Part of a small language model's weights.
Size: 8 layers, width 64, 2 heads of 32, MLP 256 tanh GELU, vocabulary 2048, 0.539M parameters.
Architecture: LayerNorm before each block, tied embeddings.
Training: a variant of Muon for these matrices, 81M tokens.
Each number is 128 + 24 x the weight over its row's rms, rounded and kept within 0 to 255. Layers, rows and columns count from 0. Numbers have three digits each. The size before them is the row's rms in percent of the matrix's.

# layer 5 attention key, 64x64, rms 0.184, rows 10-31, columns 0-63
105:116140117166109140105109109135145149081121140134067126159067137164125120098123123139124108125148140076151159139099152155125137133152093145132130126129124114181123125169119112099169109154148110
099:127118081090138120117140138130125108150149160153131170156158110178114097144109166109122167118100133138122131147135144159109098131118146154150129132105107126126154101169084165079154091105114129
093:090162113183126098107094130078070127153145148117144121140111168145106171132119150124138141164139127126127160147120095133119107101161135107144102128158142121101125112150181131119092128135101121
093:143161139120145094138176139099091100123138111142131098105087126146134138124110108126160149133112144173120176115100117105116109146120065116169117104114133123167149158086113135149137108168107130
096:167087135137088121146136094095116147095089133133114119140116170127129130141146122127160107165087177150165103103105151137127134113143127109130179123119132098114141155108144104104140196114131130
101:099099152126125117113120109128143097110128143101177115132095130094136121111111148127109115088148102157186137135147191097157137132108150116134133114175125141131181138149115142137073097119115121
105:158179138074097119166124137095142113111173130161112099157120163152088162137116114099136143134123163132114125114102099109132077128141112142125129163169125123144123109155123102085138151113116142
090:140131133129141090120115117068102114117124121135076129120136114148116105153184124121124145152134124101166145148114121092130139080176110140151140125105089160176129144120126128164092134102140171
118:113135123135126121169141112115172114147166118101140106099112165158122106136137121115126117131111123190097183125141122083131101086108143105126161130089117128166125142135135094171131111151106167
101:128135150108105161093121121125117137106163162146113114112102122162106120176144144111116126119120151156128108078144140125065114111150094085180140121147139167140170123136121131118124138150147079
091:118134165152129149121135165161144126133101127151096129165112116144153133113142154098147120164133072135125097089132088105139124116178133095125111122127133092157151190129134112111106172106103119
099:142084130131161126099092127118154097152120141124141099114126089148103141180082166130145099116125112148137124148060098141153114167116150110091123143082153122127128134106133148130113158117141152
100:129127137124139101101099145146119181157126156131120084089127131111096160064142167132087141188129118132113117137073130117114169080132143136141136092149129141116130134119127129151148118122140135
096:135163091141120133161153100149151109106156133082088123125121125159161158105105153140111122127171118108150123119115118102095118131140125142063194135118155136118131159083142149135105119123129101
106:079129102131151178108124108128110131145094157147112111101117101152104142131111167127138132146128121146167099130106160147152088113098109163136133115111134126160129112095160164132120118094176179
101:124140134127135127123069142157122141182148131125119168100108138124171153088159092130150124097157111090127122170115148141108177150121130096143141149143123112118124116110102128100094157092103159
112:088081127147154126127115153117151136149132178111114120114126139155146181087128164111110109149106141091190164101155100168128102161122099141116099142151103104141124138105119137141125130142130137
092:146152144112155124132156141181157118095141137174152131114102123066129148105119159094108156132114138083158124117148101148130128136111099069140109122114173137115106139149164117137127107135159110
098:118107075116144135105162089157088104125130102188125107114121138102138127140142138147131127122160096138114139117163120114149125135134136112106178112154152114140151199114093110130106148104143092
127:115144108136126142112131117110111116162136159097138162132107110075149138102108176165105167116130113120143145117111104125176125099108125142092151120154126175158099144099135148104141092104083158
125:139120159105135144082146076122103119128146111132108127112096187150130138113162118143122123106115144170096127119106142182123113168173117134173141121091133126094133173143141108131095120150131117
096:114120161132136090138125143144135066094115147146142128101108144135166166110138104186154143109129124113106140114150142180130110135136165078106109133105094127130149169141133094158143123136149101
# layer 5 attention query, 64x64, rms 0.18, rows 11-31, columns 0-63
111:095105134127134178126155095109145124185150171096090151134116166156120125110141146144129115093134113165129130119120154134170116157133087147144129102127122142114128113099127161090095119093148088
095:117136153195136137072110131105082172142128120093127116087143157137110155122142157091118115136117099103144138146142127100113135123176119100150128162162133143137134126100151118106125150131077125
087:146141169109140115144121129148118141111118179110094084153159144156123130155168126138101126109116133132091109147125187143114085110106167082126117116117146100167153128098133113169107118127153110
104:114124083115089123165133117124145101085126125099122102125108161148183105168161147099152129133146161139123124147128098125107144127123096129124172168113128093102130150119169150133157146078119148
105:102114118116132139149143133129148135155117103148121160116126141096116123136102157154180175120119097140081097108122134162114155124146105120143118136149162140134161119158101107146079067142081102
111:107173143117113147111091116079113117107161142130124107161165185147118141179162115130103140142125161158138130120115064119130147146132100145107134126152154126122121139167136100090103127115103121
096:164119115096134157132147112076132138092142137127138150116087126139157112119091120112130085119135141146107108146120107119096155161157150164137113132129130176153140146077163126161123133093121185
112:118179124153133130168170115121169113126123133117109105094193114103136150169145091157121154112106116126079120113127125113112132146146159139134096114107157114131127114137157133121097110086088156
101:125109142145097144174095122110118162124100133103123071160156130155154124155162146115111098106123187126143114112099137151129139107119111129155106144112141210141133130141124132137085121128119115
095:116173143115151120149133125118110093118099174153154120133114090086143116148105153073104118122186091124145118114137095151130102134138123109100110195134112139116149145155126104127116152105121148
103:098096120123110119116135125132109125155127097167123119081102127145161124174069117113168122119129131176162159170119099147128098160129125141122122120094161099107119174112093146145145124154132128
104:140107119132172095136126166142101168107117145136157094093165114124144146088126126092123080157151136150091140154117140121112186115148122116163109091118125098124136150162136125118111109122165157
100:122164097107142152120120157101138101109116136119160138121157111133120152127145129128118075143138136140165152080135155112113097127119081123087174123140128158111153178125109138160107106150078160
104:084061121113146153115117092113108138158121133129123134132168138139162109149115118112120106106149122141142083136137135160151139155106115112160136102119142107099145161061098149118148125135169164
100:156179125131124099107115113100146175155136139111135153140087122165117132071124110108132148175129121132094162141159150101122123107147162106127140154094148128118103102129099107095108153137091153
107:132125101124157135160155126129173149155131135136105085137120165146151166113076144152106074105144146107156112100136120151109087124136090119138105142156116083125103135096111073124138137123120134
096:150156131104174132148108170144101161129170132152155114112121155100115130156129149106144132144115148087166118088124070123177126117101150096127122135103101134141109143126108149132118071143113110
098:123146143116123101134150130126136172100103150170135109098095102130132140134149141159145136094107070153128118126157095082122140142106102118143164132124065171088164125128137122152141132104157143
127:132153120115133170069107124121100128161133138149131159092141117107165150119097151132132130101139126139109110125150162133163140084118124129123105093165100105099134189131110165114146111093088135
120:122177173119154112125123151144157115107119110079153089126125115114175122124152106159147134103092114163128117152106133134108126125141071095147117161129130150140078125139138109148125081098134152
104:147172138120147066155186172105125128130137090115178119138088097134134123117125150179131111126155115103097130110134093161168115117117140103127113149093141132143122135107145116102110135137101140
# layer 5 attention value, 64x64, rms 0.127, rows 0-28, columns 0-63
107:105126177165130110108094176103102111083123130126112104132119147124110161151137144107133181108135160124132109095122194123122164110111160154115090116110134173109122144132118158131131112125102137
085:145163140150149136118141114158124150079146160099158118076147115118129103128050122140110139142137125156136142108133137092087137109143167093142117158142116127124103101105107108185136116126132132
106:129161126121140116124123095150135147084100118114093116177170094139118142093166131111159144130123133095159132134119129066151141133095121103118133116175142109128130100090124186164146123121117130
111:128153156161133162108173105121147096116094113099131093122145105148146110102124128114129099168154114139189128099119095134078158171099125128144144110166118159129121129131141100127157127125152094
091:151139138165148159140098099150109122102098102131099127112154121142094114154127112112162106139146099088132134130093163125133105117094110156150122094165152157120125183140127101165136108069126118
103:122145143096092126141085164139130126095149136129146121143105113075121175151148147147096163125081156120116126134091157147115110153138109153128157134075132097174143131094112150108159121118120119
114:122117165143107096150093080127157130152154101111100122094160102126116112115155160144140139125149104116139124145138096138138092116145127124168142111142161184113165085108134086120117156159111160
097:180116121136079091109129099126135119199121107131127104088151118111130138153120169112137103124148079124117125162140074135146147154171107112161116143112138149155098123099129127135111110113130117
087:065122160137093122130099123148115134144155132130090135164179132156121166133134108142114100125141086082157171117152129112137114123171107124136140137103149181155116119095124087136142112126133114
098:137104138099151112095104165150136147097103106138153138110136115094110149102131159149175090108136125118094149131096099138136135080133081095165154118147147110158148144159136143128107142148113175
090:138179109108129148167138081131133116120160111139153128121126095168130140164145141122107121137180061117139111088144121174113111165106135108131146135154131126101109119140123139126158139104128072
102:141105104125135110137142125149174113161144151113132192107106119109110186116126141130131145078116155181150136094121134140114131087107164098092151113125086090131134111131120111115145131162135130
080:127168087134093124135124100113124114117124115160170154151162140113163100146121157114124117119154137096130122119102142167106159185102177125123155143141138099111092128093144143101147101167104115
091:135131105156122089118120131134130193119125157152107117114114133088173152153110121158159097097119170117097142136149120156107118111158175124147119146132092101123139079134142126134076118129161114
093:116136135123132105107108097164103079147139136129120134183109107093146127166118115081137211136139144106119162134175128123157147143124132126131152105105099135120174158130109105127130123107114136
097:165126167120136096088093154166100084097120140136146113082120116128119080100168116134131138169126123114138087154119174132112162134113144139137120140150172126131125121132110142123088134169104120
085:133150120115152172127153108103064103153148121128088193154112120144138153123115132126141117177110145110104130114059125131137111121148111115127162115108098105162157113120112137095114148122138127
083:162168076179150136128114066143122156126124163136104111137145111130143112123123104162123135100097155132127146131123143131144106136126068138127133115123146107119083111117170148124184164139136123
099:130169101127169130089128158132122116104116182126182131106170147120147112135112089110139094126119108150176128146138135155113159132155127142123137135133102096164141105118098150161123101138082156
089:136157116160121120048101111101111078147140076128118153127133151150100095134126166162103118149168125106122130148129121143154132162128087128149141134135141137160124134120090138168113110121099121
099:090111116116167152146139174086098123099129129143112117154084128122169159147136128143122119066138159163150135140138165118140165092117139118105082147121132146113123104153112131153129140126078136
101:125122111110145152122105114170168094119112196108102144146167105090145124126122109171117125144156125125104116137089150149141167114128095112128144098121194118105116145156132125136111097129126097
107:139122101147102149120169160094089132154132143125123141144142160087112105161108116139171175119136187118142137121122187129134132143116131127089142111121166121102099122129140141106123105105082094
084:168129154135155121162125158143142133116105184122141129115135111114110096102067105184093132095111159126143102149100150097125133128121177126143140141170139093123102121129106127122097147098109136
098:177120096128155117128133179112099133101159126133120136116116088150190114104114147114145119122086113124144114128119163163117080097150152142146111134155124112143097134137144144126156102182135091
101:117121098129127130070093122114141092136180108116164150166096106131179138118131103118157106170119129108144114145131159125123133140095120086083133108129124120101163147162151147088134115137104140
104:114111107132103157112124128095104092110142106159112092140158156105111111150163137101103146134152118126140127158106143165147143099137120101086090182125132148145162170113170120093120105145122165
106:107106149096095114178170137108123137134103146117137078117108131141129162151133111177138136127145131125123120096144145110126066150132094127145106130140111131181095135154172112098162117115155149
080:164142110108120118154113164127170117129138109153096130123163146131149151111062152101144123100126126122154171087073128132109115165153132100150085130128116111104131161147135141130145090129153157
# layer 5 attention output (transposed), 64x64, rms 0.384, rows 0-27, columns 0-63
108:100146108106108166140133106111116126161119138161084147179128142143124092121121125153168092145119119156132083108132141130124116160149090151114132162098136134105138118109087152097148160078142161
095:107081080123164137127086151112119144134087110121132161145135105159098108129123138113153116115145138138137122151115106178152106177161131163132140104093126160105128081113146153138144084131154125
101:136147163138153126126099144147159132130100096139135123093111146105142116138139122116078115108131120126113146156130139166094124183146101109095129171127101144101165175136127110152126067151129085
110:139121137114075124150099150142121110113119087137066155132149143125134135171150101104134143089112164130129110155102124103179136145108108146109142108128124136140146088127097171176171114133134122
092:162133133129100094145175131097145127107150107156140125147121145113160113167141108132148112102107141098138107115133134121123127179147089092076128168108164095131158096101129148130135142154143074
089:127133143100175118130100159151124130105126126149119120150141166133124142095114129118189102091130064138137083101124122094100129143145160084112104120149114132116148163180129125113157150116138142
117:126119100107153122135156140133113103120100140126146127112071140124140176135085057154124148145135117149126161161081153103135160174113130111111104107124141155141135161110145102162097116140141125
088:110148108116137115144144181107184108087125130108139114132106141157117153106103102165081148099102154129115125163109149121096109158108132165119131112141137143108157137140173100155088155127098115
084:140131129148141115114131123093132114118100110151159151098112127119148135103127073128119134150094141127090067167104123142096181159105131142107139094150119131099174130145109175125143145142162158
102:126113100128186118156142164121133132151163173144138140081091114099129152123115120098066164129115101140125175164155097118113103141111164125137100128129110132166104107112146131103127131132145116
090:152128148102109144141094150110104090090131138144126152134133107090148111135145171119144141152127156075188139133114095115153134106125116161102120090121136140162112147148138145162152091087094131
093:140100133093133129135103103109117186103128139132145139137163151132125089142131072152146077164156124149129164107156155125115131129124138174164115125102129078127134100132106108111109130092136168
076:136141103124146142111115147145143137121158119116069114129198078151140127126142149140102111133103111150185111122133100101091153144129120130135159151100111118133116135113126129198142107087126116
115:095116164117180137135131170126130162165155128081102169118133094151104112094141124119122120173166129126119101144112118151128113108149107179102091127114147098126125075145121133131139105105143138
083:099087160102102144109142089079148167126136131140096138136143127128143089139159131163116094126135113153159110089122178132107136073143099122120100142151142153147130132120151168159096140130142120
085:092095126173132139171138118142109126122130158141115177141158110122148141183106144117170153120124139163146143139074096140139124149142091101124108098101108108130113105109127102117157141082134101
096:186125139121119087156124121120122120104137130123129090127152144136143168154156145121126112129096180107128092112155165130122122112111158121127077138116134105122085168132117142058170134128144121
079:113110153109148105141147169168142153107133119065148152120140132114128112154138140124156111139141171127109114128142122145076118132138087106117118111171147133147168132144065140099107075125119121
108:111084117149138079141143116153164144106076094141125132133151131133114109127143161131139148112136096162082100128143140125131122161150119118211136121136086154118144126125114111132125140127161080
087:129146114118109098174170148125183115115100149154120094106151101132127113138114094082133116132144127143130085131134187112116097138109111118120142096149137116094160184108132138173137139141117113
087:114108122087132155135166082137143112157153136140140153104108168087128137121127139099124112174135131133098078103163135119156132115161099182138143157154096154111143138126119102090097124101132131
094:123107179121120066143114139113109128119152134131134198131139118168095115152176132103134110142083143137137118088147106107100089150139113116107115159155122100102182126125132131137138138130138140
104:091141112130128141115117099128149099092138114119109121104088078165193147177120181150110063136149114153105156136138127123141125127146141155133144119099088121152120158128129131122124133112133152
076:112113114121148081126095155157141167145131118131137129105144143152116098154099143150143085170143118157144142091142105145143107137156060118112133123140105120081169110128117116109140139160172102
087:161159125095125097178130146153160144140110144144139088110154172143103118150137141131140134120155143128127106105114092136087116131150162094148127141069102135115130081166094147134098112105140116
085:126100156080132140144160125124085122125147149159114120091157111120123097179155157167121136130108102122115118149147105117069128065163128138167133153121134113118092144102118131160137131118143143
100:111121152141121122125141107120149127169115099137084114168152147157138125131161151110150144125085112152129120120134141095073136116136122153119170105127154154130064099126098100141118171086141157
113:161168162109126140105125158116115130149127112121086134165147135110111091130124134110105096135101169133110146102130099101126169060114135162082119137139157147115139114174111146107150160132151121